Weights of a small GPT-style language model, trained from scratch on English Wikipedia.
Size: 10 layers, width 128, 2 heads of 64, vocabulary 2810, 2.12M parameters.
Training: a variant of SOAP for these matrices, 139M tokens.
Each number is 128 + 24 x the weight over its row's rms, rounded and kept within 0 to 255. Layers, rows and columns count from 0. Numbers have three digits each. The size before them is the row's rms in percent of the matrix's.

# o: layer 7 attention output (transposed), 128x128, rms 0.115, rows 37-72, columns 0-63
# v: layer 7 attention value, 128x128, rms 0.182, rows 38-73, columns 0-63
# q: layer 7 attention query, 128x128, rms 0.158, rows 64-127, columns 0-63
# k: layer 7 attention key, 128x128, rms 0.168, rows 64-127, columns 0-63
o37 082:116082069110137128144142111137132178113106162096133126118150095121108135114118121095130116080128153082127131082114143121075142133135139178166153110110132151119118131120153188157188119112117153
v38 092:155135144177160132109129100138146098111136103128155122126122115110139092107104154148147156121144168097143157139108179149157081149125168145140139148127114145124099132179077127128104101155096091
o38 100:135079104143110092133138144145092123115126123116094075108154089121106164134156104118119116153153123143131107097156101091125153134115149129147130123135173094113149094134167118113105145120234113
v39 084:143130107147128117127078138152113117134166105114092126149080151155162118082115138143178140164174101110129139162120149119113125108107128121126099146144140117105131155119091085103129119093140129
o39 088:135119085082174082164131109160134145129115140131121142101164081075118150136122080120112143139090137127153098094104117175120083095148104150127163101085137138118118140121154156099130116118144091
v40 080:107135116118127139141139125145115156083116142102111134159117141125165142071095167148098138158137121140142140092114160120154070140118121174073142137138107165095165095133131120133100117115160155
o40 090:129122126156126127128143135124144092119158116128097114139107146122140143120139126167114101123134096092184120144154137168109127161105113101171088166118137178082128137126101134128150101108120082
v41 076:156084146140083136133110116141147131120128100127131130149112100122136100118141108127136118125145147117087145141127147098140134084118142107133108141090100130126116144144069127123123146093140107
o41 095:143162125129122130124197138121107119118146174126107104119141154107098149110102132155140124109121119127194114141140101099134092141109131145097127123137138059131122089137158171107098132138163110
v42 083:124114100129079097177125137110148160129155151145132152099131091107070156115122167129112119128125101153131118144100145101109160159135156116084051149123165151137146109151131099119134162148143143
o42 092:126084164138142133114074141137140107109121134150148146152132144123147095126147115140157160104138153120145161127122090140167081133153091202136144143103138164131139130133124136114137135199127067
v43 076:149126127108097183111138143117113111104140098140144090137130123126152104151105098131073083134162141147131102154129118176095133132120101108135181118114118126133066141093159137127124121110119141
o43 090:116155174113132154122132111158128137180125160136126099076135171091126162102147136092161136172161124167118096084119104046132134131142149111143103130149114163149122150134114104140148104106121142
v44 089:145167149155139138130128173099130093105144132129135157116113130135128089174120173081112096132084124155133080141117126133112115204095156105146168143142131134106081119104106127113114139172112148
o44 103:141128161098141131128132122119134125164135145136131132146114126131159130162124151183071171140120158113078119122136105117173139100134097156130118086109120137152153160176111105122109138083142197
v45 088:128095126143132132099091101151135136139169110115127126108150107097165120138134121107107123142143112134126103072128131136098150108105141087071110102157149132144145152143170153108142141131206111
o45 100:109091129155133112183108108117105113150150171148111171151140138124101107113076116149140135136116152121065136145137119106113147154148103157187159136122132144147110117120117140106124133114092125
v46 079:128151137072135109148157097132110102126139166138094115111132157155136154144148114086097129130119121121085113154126129148161139108109133111151131086087130158150087135169129156151144127119137151
o46 091:089122141132110154110221151133120133141128128133140130123135110119124116125118107144142142145204140143136121096165112118148116141176175142167123140119080138085150142093115103091142103151133121
v47 077:122133113082106113115135085118119143126125152144092131150159131122135162129147071140112160142099146095093141151108136159131128146159134144171154086186131142095123127102091130119162100134131133
o47 091:129135157158134156147130128128145122150186144153154140109121148126144088159125126103103081130162128124180122130135129074109173149133086130150124078122118126133121128136105103120134139131077127
v48 081:103146171095091149112153123162151135131103146113144107112095178137140087050137089132145163103146152155163089109090158117154104113124156134092142122101111143142103148121110128080116130104119098
o48 091:159136124064139145136137142110093135118145115120105090126151071107105147175111124122130136126149095106147105095110081095122120115088129114138121111133114124099119147156142151127153112145148147
v49 078:173073130147144121137125120133163086146102119091141121180148158149136137122124120112143148131127132140124072122127129108153150108112120101093139105134116142137122111098046116094121129129093160
o49 094:101109103183114119119134119134083158128167150135094078102152112146129107111168110100130085103158122133132137077152125162123119117127130150133105135160161114118145115132127147167112142164147156
v50 077:115140097117155139129114112101147130146158141097120140139167130106103144110135129096152119144125133180124124105139104167110110105109113108125136139159159096123153186108133130107112092098121117
o50 084:095083134174089161133108144144086119155101135177154113118147100105151105154109101099094146124167128136080107119123112135130164144125123114132113163097135182156107114141136154156099097142108082
v51 079:111142126168097168139106104181116104142102127130082130137107191080126143159152120130078115092153113124133148130104178109100129142139104115138144109120102123137140134103163168155192146161091123
o51 088:137111129100116135111114109099124168129128151113176156135131119143166171119120154100147115132102141132106132112171116138139166124177143125138111092108112173171113072159130093160094129139119128
v52 074:070103099137098124115131154132142119117113118136127081116124120157110105117155118120160126128160153165159104168122132157147093127089141127084124117093168149107106123109127118132149113120133095
o52 091:139152129107079127175087101150122134144097123090127118147110157128122140074115141146137135100155112072132122121132123106120134084102129141152101154134117134113108090160145108133097129098146125
v53 079:147116109156149137131141169152121083116125137110135123102161134107121116169125137147107124102150156132118108121138148154157087082135067132140096104115144112107133112132173125142126083144117154
o53 091:133113122143110129098111136115109169121129142147148097159116152106136133093093170153133125120125099146111138155120099148115139143164163135161134143117101172136130135128089119149144173083109090
v54 079:121134102149130084101134112142145106106123117117116075078125108125125105118132113132092196116138145109138126131158153104104129127122079123118169114119126156096135130095161114086198127125105124
o54 088:113152140109107111120139137154116145167127109108098183180112147162133160168093146114158104115124106146157131119127084096096094147122161111157119141157110163155139121150164090175096173113164122
v55 082:124144127116106142122128118157152164144093123121142141119119117129134105164144124135115151105158113117063125114155133101155140162149135096087102122087111095128113080148134159120148083121131140
o55 099:136115125122135139135201155106141136117137158127141141119177122111154129129102129128131143141170116154090134102178157151131129133104115165144146177151140146117097145158117128100135153117117160
v56 085:137112112140136102110134141126109149154088133090100114152131157143124103122138088153140158135127076156118096113106161138161091141137071118079106117139127126109102147101131120119131123129121174
o56 101:124092143118186142136089209171115112119147137159143106072149134135125105100140159131117128126122134143149135123133086157115156120127140139122141128126114157129185150166116168104094130095102091
v57 083:137113096115092142100136067078089074178124123106103077134103132117104109127183148145136147090142141126116136120111076142170151119111128127125108147138090135079156131102126141125150121115124146
o57 096:136122145134122136174100150198140180076140142147124116133167174117132113127147147152130100126110100126094149149114173110145101146139134156145147097117115121186147116177107150116130161145123120
v58 082:118099126141136137156160133137129114131078087134157109159160132086112132135137096136088153140140172125121146124116140093175147135108093151133149134156152104118111131097108115135096147123151182
o58 088:141132137136145135104165094127136150164131115156125097102106101136140129126149136123127092103141148121149121129137155075142149163151166144107142076123120193137134160147149161106158157088107124
v59 088:173112156149153121124124107152136128132137125158098131091136124146155093109130101160137079168137151104106148123168117130163129208109116141110147167132113125105142127108164112138142125157114152
o59 102:135155160147112079119098161128157145136117090092126141139093129108120143172126117116113127095105124118103087103109126123141110082089113137171109129180134064106107141176120132102117160090126135
v60 080:104152122149145161153126135129094115206111099126107121067103150139095114141129113118134110123143096134134123121115153111133139121116155140159153135121071117144149156085138104082139128152086134
o60 086:186155168063131112166157133154138140107154115116151119166173116133136131121106144158189158127133117127146127162102126134127175094145120125090121140139129126101130130122111138133141096129143087
v61 080:148120139112117167130133128098119133140081162122083138094103121163153149132176118098136151107126107148134104110130100129125117126125132159105139174148111117131079086140145121166095117138156116
o61 095:142149093141151172132090159104173148096140129136140104139116159135103127087117111128141123140130141100122179109133148124138141118094115104145144156113148139158125140120075142130129142106112147
v62 076:164153151107145129110132147120136104134134084111139128114086120114118106107123079086111112106150115098142133105134078137164147154077103111101106126138134125193119123106124135159162113146117157
o62 090:107112115177127142134130100121116151155138118123140108103152118132113140150141127139126119119109126170102135129138120145150107108097136133097135137140122071096135165178127098178152143124112115
v63 083:119128104093134126115140091155125116114082135090140141130164140148126110143069153069098097111109157145087146134088137136145110152108151114100109138139117127118155089100139131159087110162100164
o63 096:108103121134103116078124152096092147208135171110160113154143135136120176118126099198134121132138093108115148157146135114139130083149101127106137106195104134144139136135133129142144112105117147
q64 096:103105144138164126109073141109132135160110079128155106136148145169155101135123115078130130088118114135154103178114085145116125117132108131106130123154148142099119106088128066101174120127144144
k64 061:130118140122110127169105127174131167103118140103119116154120129172078131130130139123143127140113132117117093147127131085082135117172134156127127116103111154136092159123143101073155129124124139
q65 069:086087135126169170084116149093091143161093102134183105117153147142149121119099120091122127108111133142122135168117090143113132114157107137074134139161132158144139093110104082127136097128154140
k65 140:103100130158170105090060144087086123134111108150135138097137156167131106126160121113107093100115109148137132177149127177128130109137112144116131119153139103131132105101111100132151085105137128
q66 082:091077131157155082114104113092114138149138142120141104182096178148105138160146086121129149118093133132064134139177128116122142135107123144127125129134103156147110087117107095141148097120131101
k66 086:115132121135141172108092129117111144138116100151135106109146162095163072118134127101136153115100106127125122151125125123118089100107123102108105121134174128148180113129091146153160133133140151
q67 068:151150114182127126091104133084153142172126113113153160114111098157122135163136133117130121104072154085129082139132109092104093141133131136159175134100122138122124133098203098116147155151091123
k67 092:119102150152110098121092132099064168107119160101127116128140131129074134106147126113113101103127135140144119166125108123142145101149128109107131119123154156123098112104104089134133085109139124
q68 085:171111086119165136111137105105099183175151113125124149117125128123128117093132165136117092124110163156111112150095168148126073096130118172132127106162112127143141105112135112153106104131183141
k68 092:121124170146143162138099130153094131152136110155124155107192094163115119171134165173102097081126112103195126178102118140181100151150107121082100135159139102093139105104122118133109118144156145
q69 084:122136137146175085088124082149165073180115126134125135120139143137130127158143098098180165119111131116114136134072093138115131128116119137149163086158164136125141100121122110122160104127153168
k69 095:097134123116138137095073164127095101143096100127165108106136143121158129153166121110137084150107136160130106149137102186155116113190102142104139111170090117123105102104089108118149144107138164
q70 085:125125141120140125125114139166123101147168079109144141124131144132144102111151099135167160145161132144133138154128127139100144094122124158151092129164170105095074111162122138117182107124124130
k70 091:142119160119111115111111094125103124090120098117155100132133124119149143129165138100141093132109108203136120110150150162114169094206125148164110124084144132148154106119117153111128146152135124
q71 084:153157115127163145137123137184124139107129156146113058142106143119094138110133207166147134136115125096113139155118130107144086119112128131164114147118146123111105154119124125169154112113134132
k71 088:159139121133112079127165120166149144113117097109146178128154091109118178139083102135156140146148160134133123137144114151110146137186089147132136097143127092095149094110164168138149114153105154
q72 081:130136099126141133152159136132123157113151116156086152095140085128154123124143117145155114150134162121140102074159149094129122137170133139112074102147096099096138127156141165152130156140104119
k72 084:141178147134118096166119105094118154117111138107139125148136113067123172151158114096145146101129142158157154162113130109144145095174169129172139138095129138112100134129145180121144158127149073
q73 085:123145160142120154122096158106095138138137135125105125136101138106159117089156104117151099114139122120111135120117071113113156165119111098144096081123150149165143121109112106132126091141159116
k73 094:121151133107203101132079156131140137143106114116159146156148122178109100106109117092160147123109139103112140150124126121122149110108109170128137146160107093087114102156145115167115123142104130
q74 076:121109098112138151107107120119115109137134118135132152089050076095107113094093111138099138147158137119123087134111093121140145166129137112084118119085081179107101124116135127129149128123094123
k74 092:126136108113119147109145144149148083117150113099118088078110136143174127141146129128135135151124152096126185118162153155138135123154153099120079148088123138098137162163172126109084148136136122
q75 090:088098100149171156111156090112124123139131140157130165093128179135151135106138157130105141138126123163112109154115112140144118116118179155121126103141121183179169138103110135131120108107141093
k75 089:115143150118138126130081158157118172147112088121130123098114123120108068147144108101110132097136110149129081159140146163166144152128119195105101088159122139162123108066120129166112116097128122
q76 100:103150126123122151115103103091097103115106116152145117122125141129150116141083127126117167121153156106129125143135086111111125129120129131122128122107116116122092135094097149175180155113152174
k76 095:137087130144137136078114128125149114152154150125118142135102097143147151140138085140160149102129131086104135112150187122082086103121150130142132171147178150111144091109136116108132126134106128
q77 088:114125140118170126124137120093178143164125128134139094087110147127137119143061139112094134125114142176151141142105154151103137126131102121143123116151124103133113079154159107174158104084120157
k77 091:103141144119106144141108113108133166135136120150132097113163133151142080079112115117142146121152120135106128114121110145104146074174136187120159125142107077136130120098164151088139120153191152
q78 086:124116144117120130098147092086163099154112109157129149163089119110157180102116094109130127184135111145142064101115086158097147116093089159145134152127120138074155116115141146115110120151140127
k78 082:163145148161099170178148148139113123149132151138163066135126104139084134128161108137147123156119129135084149107107128126096095080123116132095135143098129134164173146141135105121133113105104130
q79 079:107163091100146134180114092149132115112147151111117137146109106123126135109090132177172118106132171115121140106082112101142135161135127113115153128121149119158199154139136163153104110145114172
k79 088:163097105094083190147136138164102093191152151098115103119131095155138127107116147111175078148119109140127123110112139102140107108111144125096153135153145133113107123161154157148124122128157062
q80 097:150119141099092105139139148125139148107134125112084113143172105147128138147103142127116143157128153138113132100099148131102097124127130116086146113133112101122127135130145168132176145106116096
k80 101:150152109124093117117151128119062098119131165088133121093103116114155109133109120123148150125159139147098126073092131087077104132149095133143107164133130123130117181111128120135121184124125102
q81 082:148128145100127128125123105152115106167135161168092137104122117110097126147102170120133157121143173105114175153124138111106127141146106144141096094108155110104103099110138136129107165152161113
k81 094:136174141109133101138098158129123152099130109110131123164125115142073156147154143185134125112108157136143121118151128105130143128205120095139142120157119085093166151148128144120177132152135160
q82 098:133139150110080088117099113160151130120158117095083142104109149122117137097125117125140161134144092098122145126137127124150124116124170114119107121086077141122094171109103141150116107162091140
k82 092:149148107085132153125107151165138139103138164100116129145110156124183152119143141099115150168120138125133145094092151097144139097107118107083101129133107132115122148126138115062159118085103134
q83 099:133116130146152091075123143122149106140112095125117109141095157159171107128108094148101133169167171152080123131119118166177189089149144109118095122134106148096124103134146085070123143141172146
k83 094:098108148119115128110081124130159156147173120153114109140107122157166115130103174153099115100122123139155133082096124168133132079141085111160174112142167140127158111144143125133166183119115151
q84 092:136136106146136073139138127130128153101108160159084134124110094141162129149122118145165121150130107176058122148146122144182143112171103141136062127117115108120107184093117118160164120119143104
k84 089:142132151158117151133158196186161150135106096093139159115119166120134164135113131124108133094096133157137163121111102135103122079135104148171158136123118132144119095175131107111122146141159125
q85 097:161096125123138087153110144102129119105168125114134158131152124101092178118130139180168115137097183105112163160103105124125126144130157098174156123086184129130111133189111145139149133109140169
k85 092:146117148133156189122134075126138062168076102122136142144121123133161121118101153159111098132119118133096150103147057110144139135115115135156087164154079158100144143129110141135128152120131113
q86 097:169124092115152127133116146144165123137145122117121177114114156174106121110177144082147125124063141193098189155103099131112161120124109105140112154129133143118130129125136152134132142089119152
k86 087:135126150150131075138124136119134128144133124108122060113157143149154122142100130153106166119105092123134082131124141078111108113130112135159118115139147132143106171114176118155129189173167150
q87 097:105125161146093133130153127127121098136154130170085124125113141119135114137105137125149129144139122117111129103169173090119119153165153107154118109103117135107102132186151078131137143120154123
k87 096:135143090077117111117137072143141119141125135105160151143127120141154118180087162111127170186107109118132132143166129141121108106155145084105143114115152178135143144126129112189110139143116131
q88 076:161124116106102147097143095125138149130120116076122107108118140125110153145105105171128129150150152094132182136127137160132144102097130116100127097117107150109080109124155122110141100130129114
k88 098:125171123122135187153133122145153116089138157131109086143133122112133149167135121118107130110125114133121160093168125116126127129112132099148101166134094102123136128138135165132121174144129108
q89 093:107197160094143180150140096133124150149146118132125177082102116124122145106100141127133126155141146114149130127145150123104163094167152145116101114130159146132131134143120145147114150152101135
k89 086:126094101127165127122099098144119133128161127128143126178083147105086111106132148119073119146120092142135079150127139095093112172173130118139120164156113106116142115171137165124114121119151115
q90 090:119107107144119136118117134176117109127177158122147138122100180173158152116154170123141184132095135148094155122143136132091093147093129088145098176113104168122163129110123106139194145138128119
k90 085:100155121136130116098093136099108145145124114140071147167151100123172119094101109074103136104110165140143123127145110146134125096148145157114152090154144112130144140099144096168126142109146107
q91 093:125097124079115177090126109086116067138136114132131147110151159114117150127140128128176095113140122128130114146132115135139154162124078171143136103134134129099095119125158154170132151125124095
k91 085:114148120136161108109097176127115115136113130081109125140138120134112146081174108155136101088120119103074113144146158141129102145126103119144103123139198129135193142100092131115105103144129137
q92 100:136110117105133137107114111130113076114127091118152139149114126103132130172089097094133134145134119169107111125130064094121133154117133134116073150137109125124152171138166098138102086132139134
k92 096:122092149163120151170154109105108101150148151125124130157081116159147160152152086131102161114148135146075145117145153147143147133144124074139143147119122117087133125113136108120173166143155112
q93 099:158092134114169152113121126171110107124151132137121103102130130137193100101145130108143103174116119092102152126116135101105094115108070138148140156138108124165143130120150136114129186131125165
k93 095:161120107086150123132151130114129138158112147147082106090138116091128136123103121145096090120119116116095134174161116136165139128123133141103124150101091144126112096083142141123154095136161151
q94 083:158113154126154147142147161102125126177109160109135129128117161129151136176138103117094101135114104066114144126110120106114123151116142140113083093115157125138144187118139135141106129150142107
k94 095:151169094137125138128165106161134098081153136132112114153113092134108148141091100117159128133165147090107141127115130065161160112101109117122127159142121136090139126090161150104116121145147089
q95 095:115162137147083153111150130125107151124143151138134175117092141086092119095109162151099134183098132153079154110178136105139145127120118152159161136130162144128140166140140132113093159176092094
k95 084:161113090139149137124136121145117128110121157168138130132115143154122105148150100136151146125142171081139117154125114101127116142123099118130119121151142119111115108094124114138087071136146182
q96 098:121079138134141117098112132134131067169097104124150161136119117146108115082144121137132106136098107195130137143098123136125138165145107132148140144114141170179101149102097087109127118160139112
k96 083:147084069099094143133158130120111106112132120125113163146103131182144166152113165143126147124125172123120156118113117136115136100143086099119148169076099078126125137142147150139111134126104156
q97 082:120180171107113109130128091167122137088158114139087129127099131112138152163152119142113106081098158117121126108169126117154109125127093114156148136122089101130114089129146134138138143151145130
k97 114:150135124120087141181198157135146100114127129100127151098131123113122146119120112163157122108097115139164130092110101079108123120111142131107145140084148141149124176130137133145117174120076133
q98 090:114105145147147088100148121116124114125146128147113182127139119098171154125153094087063087117123150148096148132159085126103134129138113127101123120182123167129134142141139151119125133150146134
k98 087:122147133134122117098134158101137142130140132153118135122119111117086088132150113141130134158095132152101081141107128120115118113127141116140094146119149168161078109091160080112153128135145118
q99 097:100103125185116129108099133132171129089093115113114159121159122141116132107137127099127164113177125150148108099130157124116151108140147116092105168174168151085144110125085120114128160155127108
k99 091:143153138118113135153169153143146092118185139167139154170120112063133118150160130125146161113117117127083126164122125135137100141113126121173115088144122147113137158142141128114121114104123132
q100 083:113067156093138168134173157129131131115144105137116092148139167139105134098090146092145114155119104127104109157130116139147127152122129110131127105113103134137129107107144146123125147176111122
k100 084:111147130120127168148114120099134097136107125116134088123174140154133131107136140180127120135117122167159132139162147087162142136147117116129175132124122176119178132107129144166094084126164072
q101 094:146124144112117173111108159116090122120132138097124159165167126109089119147101173136181129154166131139157153123146118159131114143087143185186163101138114156144127110090140154143138132132157129
k101 080:141115137117142156174118116138148144118151137111164067108116095126141126135149117093088108123120169145122086113124111089114110114112163114112134118122146143089170144068126140186096056140139133
q102 088:160151147142109080124111090151100162075091095076129130131141123146129154158136127175077094109137099111106158094141140099102146120094103121125098117070116116105116132130121126168131128128125096
k102 103:089084107184154126081107096098112123100135110148191134115132167144128123095150105150124117123123090175117130141102099115147118138138138136092134130146125130127117137114103116107137127115160137
q103 106:107081163149146126129132147101154118114103136127137134134156133130118084140125138132124100151101070115128110160113127153125149118155116161133084104137103152145157105144100132120154056151137161
k103 090:144172103133144133160156117159163133090143132152124131109125107091105159092140123192156122135124129140132136122142102123111140159124123126156139125153153166153155127143138138112127133117143116
q104 095:067085134117159147123103151172159111160159110120122105157119122098163130185125133103108119116108162141177156175145128153165157114162151113115140128131134142110138126091095145149139155138130123
k104 087:148149087133134114138090125131170121114081122108133168141175128103134115112130152122078124131106137113161119129086174136142106125111143107124118117107139092150118101160126130141133142122152098
q105 093:115128135098139138111099101125122156139127135149185097157127152105151117161118148137165150122100154128134148141154130159132162127149106134111161115161147155125142118105125083115135116100126142
k105 092:147129125106152134132146126118156144115125123111121139095110113124077169118147107163124187181117128098138129070149098145161146131114155181146151132090094079106147130188119134112124106147119117
q106 096:122142137147111088095147116141129119120129150101154109095143136155128138130113157119101122175169130111131106130140102124171151119121104082134114110102117061137144132179102130123160151149112128
k106 091:130192125123114121125098104127125150104115112146163083145131184165145090090175112177107133122142133106119141130121136173098112127129149158119160136141144120123129101091148119120149107146109167
q107 084:154137163105151150117109132138139124113122105088141100141117103123140133105126093095101196145127091160098134089083125160142112097127101116095160160127191123143146133116101122126113132147152128
k107 081:139140149109155081148102146120090145131089146185131108130136137163156109178147139108143094101138102132147139127135124135139139119107106114092109146129162153103119121109137136114171124133132088
q108 088:145159117113093150121157168144128170092147126149125155123107126116098142132163136092145162128131113106100112094123118164148148164203124122166140133145117099118139167144114111061091087120122093
k108 087:100122134116139122144098154144104103133090099150102170135095147121137152169132138120138168111086154149129118121136102173131121121104149187107108111194129131148156123154113107129107114117149157
q109 089:154110117132114186098116144135149105118164118101138160114143130101136126121110120145100135138099122105129105149133097123090093097122155113172108153121120114145143106155118131148111118130141105
k109 084:085116132120175151121134128130129140157101074153139140072122116157128118140159140115130105099106149139120075140132116168163173128108114153092155136152127167133146116099113140118127111097172122
q110 095:079154137125097128092124149118117103150122108113184088092135172158143122122126108127175100134143144123122111144122082125121116130110089120135119129113175108174169135133084152125164124101102133
k110 100:160119104100071147162152111163105106154123133123118109131110132130144137131123136124108140156186131087103158105093160090094123111113161132112166130127137123105129139139156153087132133157138108
q111 092:113140089104108096134126162119136159131087125123130129118133113126169150120083108146120108116151103141167131117147114112134124102139183132164100090134114155141107191128159143098093125146165132
k111 089:146101131128154157127084153115124108169124123125158156119131141102095121109163129127137133123113107146128114139106109148157106095160110125173120092098085097124150117116134075146123080130110074
q112 097:141115103115088096121141106130127093132142117137121162091091147157105082104114173131138160126139123152153095127131134166169101122125100151090114174133142088095147135152148162128110133120097141
k112 096:145104149115139082131124146087090121133127120129108062140169145127085133126204117113085112106114122120149156123113133114131150104158116148151142110171115139171138119146146124156147100074125145
q113 093:108070104124165115124156112128104143145108103133134170097145167149187127142155154165137110071091140188143107130127119130147091111133094151142143138116137135121116077150093111078151123075101145
k113 100:144156137106110127173154108114168147157142150137128119164154140138099144158085126116116127126158136095117112101125153095129131155157151086108136122100135130120123162117173119146088188113133104
q114 087:082125125104100131116105095145120156138140117123150174086151131102177150134122106156120108120126131160113127101135108135133131071114168138159149142149149145135134104149129179157147109136115132
k114 081:121149142137122169112163095129142138125146119121158106167111115126112104144198164119121142098117138112182120138137125122144125140136118123118111124132104136142077137123114130114082124180135100
q115 093:133156101149106105109108134162117109143136134099077126165124139128171150111139172107112099136147131099105121166139082142107142142169100148135175123148090150120167148121137122153136128107130110
k115 085:135140123127109143152134138152137111111150128063130135145128099137106134128089133106138160124093154154146099119114142098137156141112152128117141180165162154123113140157168118104194154138134146
q116 090:127110123099139095122126130162158129125093113120199132140058133103158136122113161153114125143080126103134099139154116105093168150137134141103052093143151103137128109134151165146103147134167167
k116 090:097094091126132123089150092118127144121137133099132161112118093158091114143167130178149103169137116153133129144105153120144146086137139168153155104140112075116109120146149103130133142114178165
q117 094:119131184117065134139153118161139107116118130092109073124136140130096137154147127091125118177128154115125141105105150150139112145087108171156082143180102100118091134110160107105152140110121131
k117 090:137120127143122152137110143071097084123140102175109162107137116127152133146145135133132133082125100130125157159166093134114139126109128113121224116091143163153157095146132147177138128170104138
q118 092:143083156123109104161104122106131143076140152123130159085123165126103105067117118093123070131127135142114142121134126098148130064157098173139145119079100131109138140140136129120133141149093137
k118 093:146136196149127165139107138167126134106118153144132109126103116095155126167129135138117172155103087116166139090135125085121152151147109145128142125130141165169084142114141126137119121142118137
q119 096:095118097122137120067129109133119140146131165115189130109103121109088117099093135137135144148148153124161135117127133113120120141107133127131176163115157132154135153128152127129117121155135138
k119 093:146108116081095113106129160149077116127156161064113135143119149135102102103146112150146125101136130122122132090157126139113149115139095132128145143162073113105135146152106119172072145141135147
q120 088:118114134174138128158129192111136160122146111120117096104100126093139111140146119143166133116125139133149126174143146109142154161115151168132116154168134106121126135129133086125098094089143180
k120 082:140142151096104100101105104139143082146155133117117174140109115130098147121105136120181109128129090107146102106171103101130121139128161115072125094119145103122149115156141175157151110129156141
q121 095:125141120133142127117153115180171116139081110100092122158131095105146123168153136108146165128136136114138120167148140097136141144123131109102111179087126117129100145122154153124102110128190103
k121 092:099132096103130070121124150086141123127126129093206197124113095148127088126147124099124123106158127135116095125138159159091109155150140138157104090144188131136139139150091115132134155124136116
q122 095:170136154160102159091173171148117119116107168119179098135107138149102115161140145160109140087142132144106091098119161133095085151149126118128097144135135113128122155144128181105124144154122104
k122 094:105141138126136076137097159107077149129115133198106108124143140180123110108118129146119138114146092146143135163139138159140135075103110150184148144135142119125109099082106092129150132112149143
q123 096:135141138123148102096116120159120116138108155114117067146154152156146113098114142165167111101084105137123115128138122145160135161121119132126121134138169154120106123112143096141153163083157139
k123 091:079120084164117111142140141134118121163133181162159141104139097131117158093144117148123121106149100141173140089152115134147130132120134117146169129127125140105109158140137141116147103156074115
q124 085:088131124146124117141130111165134076152100122135154149137159149158073149126136118097143146156111136141120109114109070135143138156162101140157116152075121137112122118145112082152131078120158131
k124 083:136111108139122112136133091137126094109133152134067149154086144108132119138105104147132111157118118168142150115137116099157128070107150146104171137142114143100172119182149114150105140123104166
q125 089:152096148143092118128104117148148135150130118115135100121171167129114138117141102152079132162125132113135107105168135152116167127110128095108133097085152167108102147141119099108102145157133112
k125 094:132140094124158109104141073158115150141122144180141122124133150109150097116132144107179163125144099072121160111078126099147137167115133130151121152101129111122139109124146136159137108145092116
q126 084:141149116106145099156113116179108110124132167120139119131116144081116136097133084118183130142139131113130138160172116173110093144125111096159096118117137111144162103112098120123075136120100095
k126 089:141113145117126153110140134076102099150135104134136101138100161118123146150107129150146103128134153107140167126130153108144115105097147120131114088106140122116134089168108117093163135142160101
q127 086:115156158088135090139150151118121086160125129168109140082114131134171131135161153136106148090142137132160093092181125162165120109136131123102165117101159136173144166141094160154106147105137163
k127 087:168142110093097141159130121136094140098129126096136110149120096046156110124118099100107138129127138146151127090115099138136077111115113173100118174108101167107109145120169129094100110120139121
v64 101:152131098124139114164088134137130149126078120111131124122102122100083105140117142178127121157095123120149140134081133140137100156119097121095153127135149123134139147147118128118144160130129204
o64 093:139113113105122159147061124120126124131107122104175128148113087134128105132115140135128141146159095128180156066111148082126166159108169090151139105158133128144130114118133124103130113126131142
v65 109:116073110138093106128145116097106104129109121141136129112152162122143158116125130150123145121126094115093151127077169143149145106107127093122135153110117152144117119151167184099128120133152155
o65 098:150134123142140083125085131116167103141166157104137117124096139103111167130107120129118138129155126147123139101111114174140134099119139118153103130130145117094112147106175116185154159112178102
v66 124:118101125147099133112135131121082096141138165108106121113162141152127137150124110138128138090092101144134137186143100122144110077139143101147159144150135147072090141082123137141101100195121146
o66 117:138119132150114121106109154129132124132116138133138144141140125094115120111147127117144150147123140147154112168144094140122147132133112120091135164105133127100165126150095136132117115092096145
v67 119:116112082133109065094130126095125105091140145169120135175108139089145138143108109145102168085110114147142137143125094144137078159139090133125153099113149139166154124129134180131144141139146145
o67 114:124145116123113123177057151072119131118148155080134137146135124111117155100088132138126143127111125109164125135131075112124146148092130125186142094099125107143112179112123143151129097130146106
v68 117:122186154143122125084101160174134150133162141140102126131118100143121132094149128105138166080120099136147089159139118118158093136189135130155184116154117122107119152138133089191177150116128130
o68 107:102126121118127130096105084134111134095103129125183089087098106103059149131122159138172161101096093123121103120130156134110123149125126143105168126098153122176171135161121107138164057135115134
v69 107:138140119123127141117170136128096128152131121156131167090150105138132137173128134143100125086127085107150096133070130128127138093118104133137131154126150114123140090153141133116107122104111125
o69 101:091131114140118077140162157109174132145122154159143161108155133110136089147172151150123164100090112129144127159112115144143104122121146096144134112136158130140106139134111122122111110112128128
v70 106:139136147058112090150110131140110134120156150113107130129143159109135089125134103185161124141111117199110109153098142147122101132157124105111124152102131139137192097115158142174068150110118142
o70 096:134134144181146135137100109171152118134109171126148135161215123110171153162171158122144083100111131146132125150181129158106149150141134139120096146127130125125145164152128139145087117107127095
v71 114:130126107117121121100125135125135146085129163142148160119078092145086101147112135156145150144131121111180182104152137152176119095118131110153149159151160122142135138187120114094150137128137158
o71 104:104095128111163121183076115092123121183151133103108125093110169153103080117120126163129142107130135125129183142123114125126119089085106119184128139128163117175132132132133164106139140125102115
v72 118:111099120106130144125096176122122070095139128138097155110160139156133104115128123097197098101167136118111159098104123147109142166119114119137100163122114131084142157144133114120146114104105116
o72 110:140112152129152124167144169138145126142138128181102147116115109102162107149146149105177109139146159090114124133135161127105109140168138142117106136143149107138125132112133157130094185125148132
v73 103:150118113119125112187124098134124093132104149177142149090164161123140149165126136157142137115150113098107125120100143093078142096135155132115162094113135135176172158097152147144132092127089127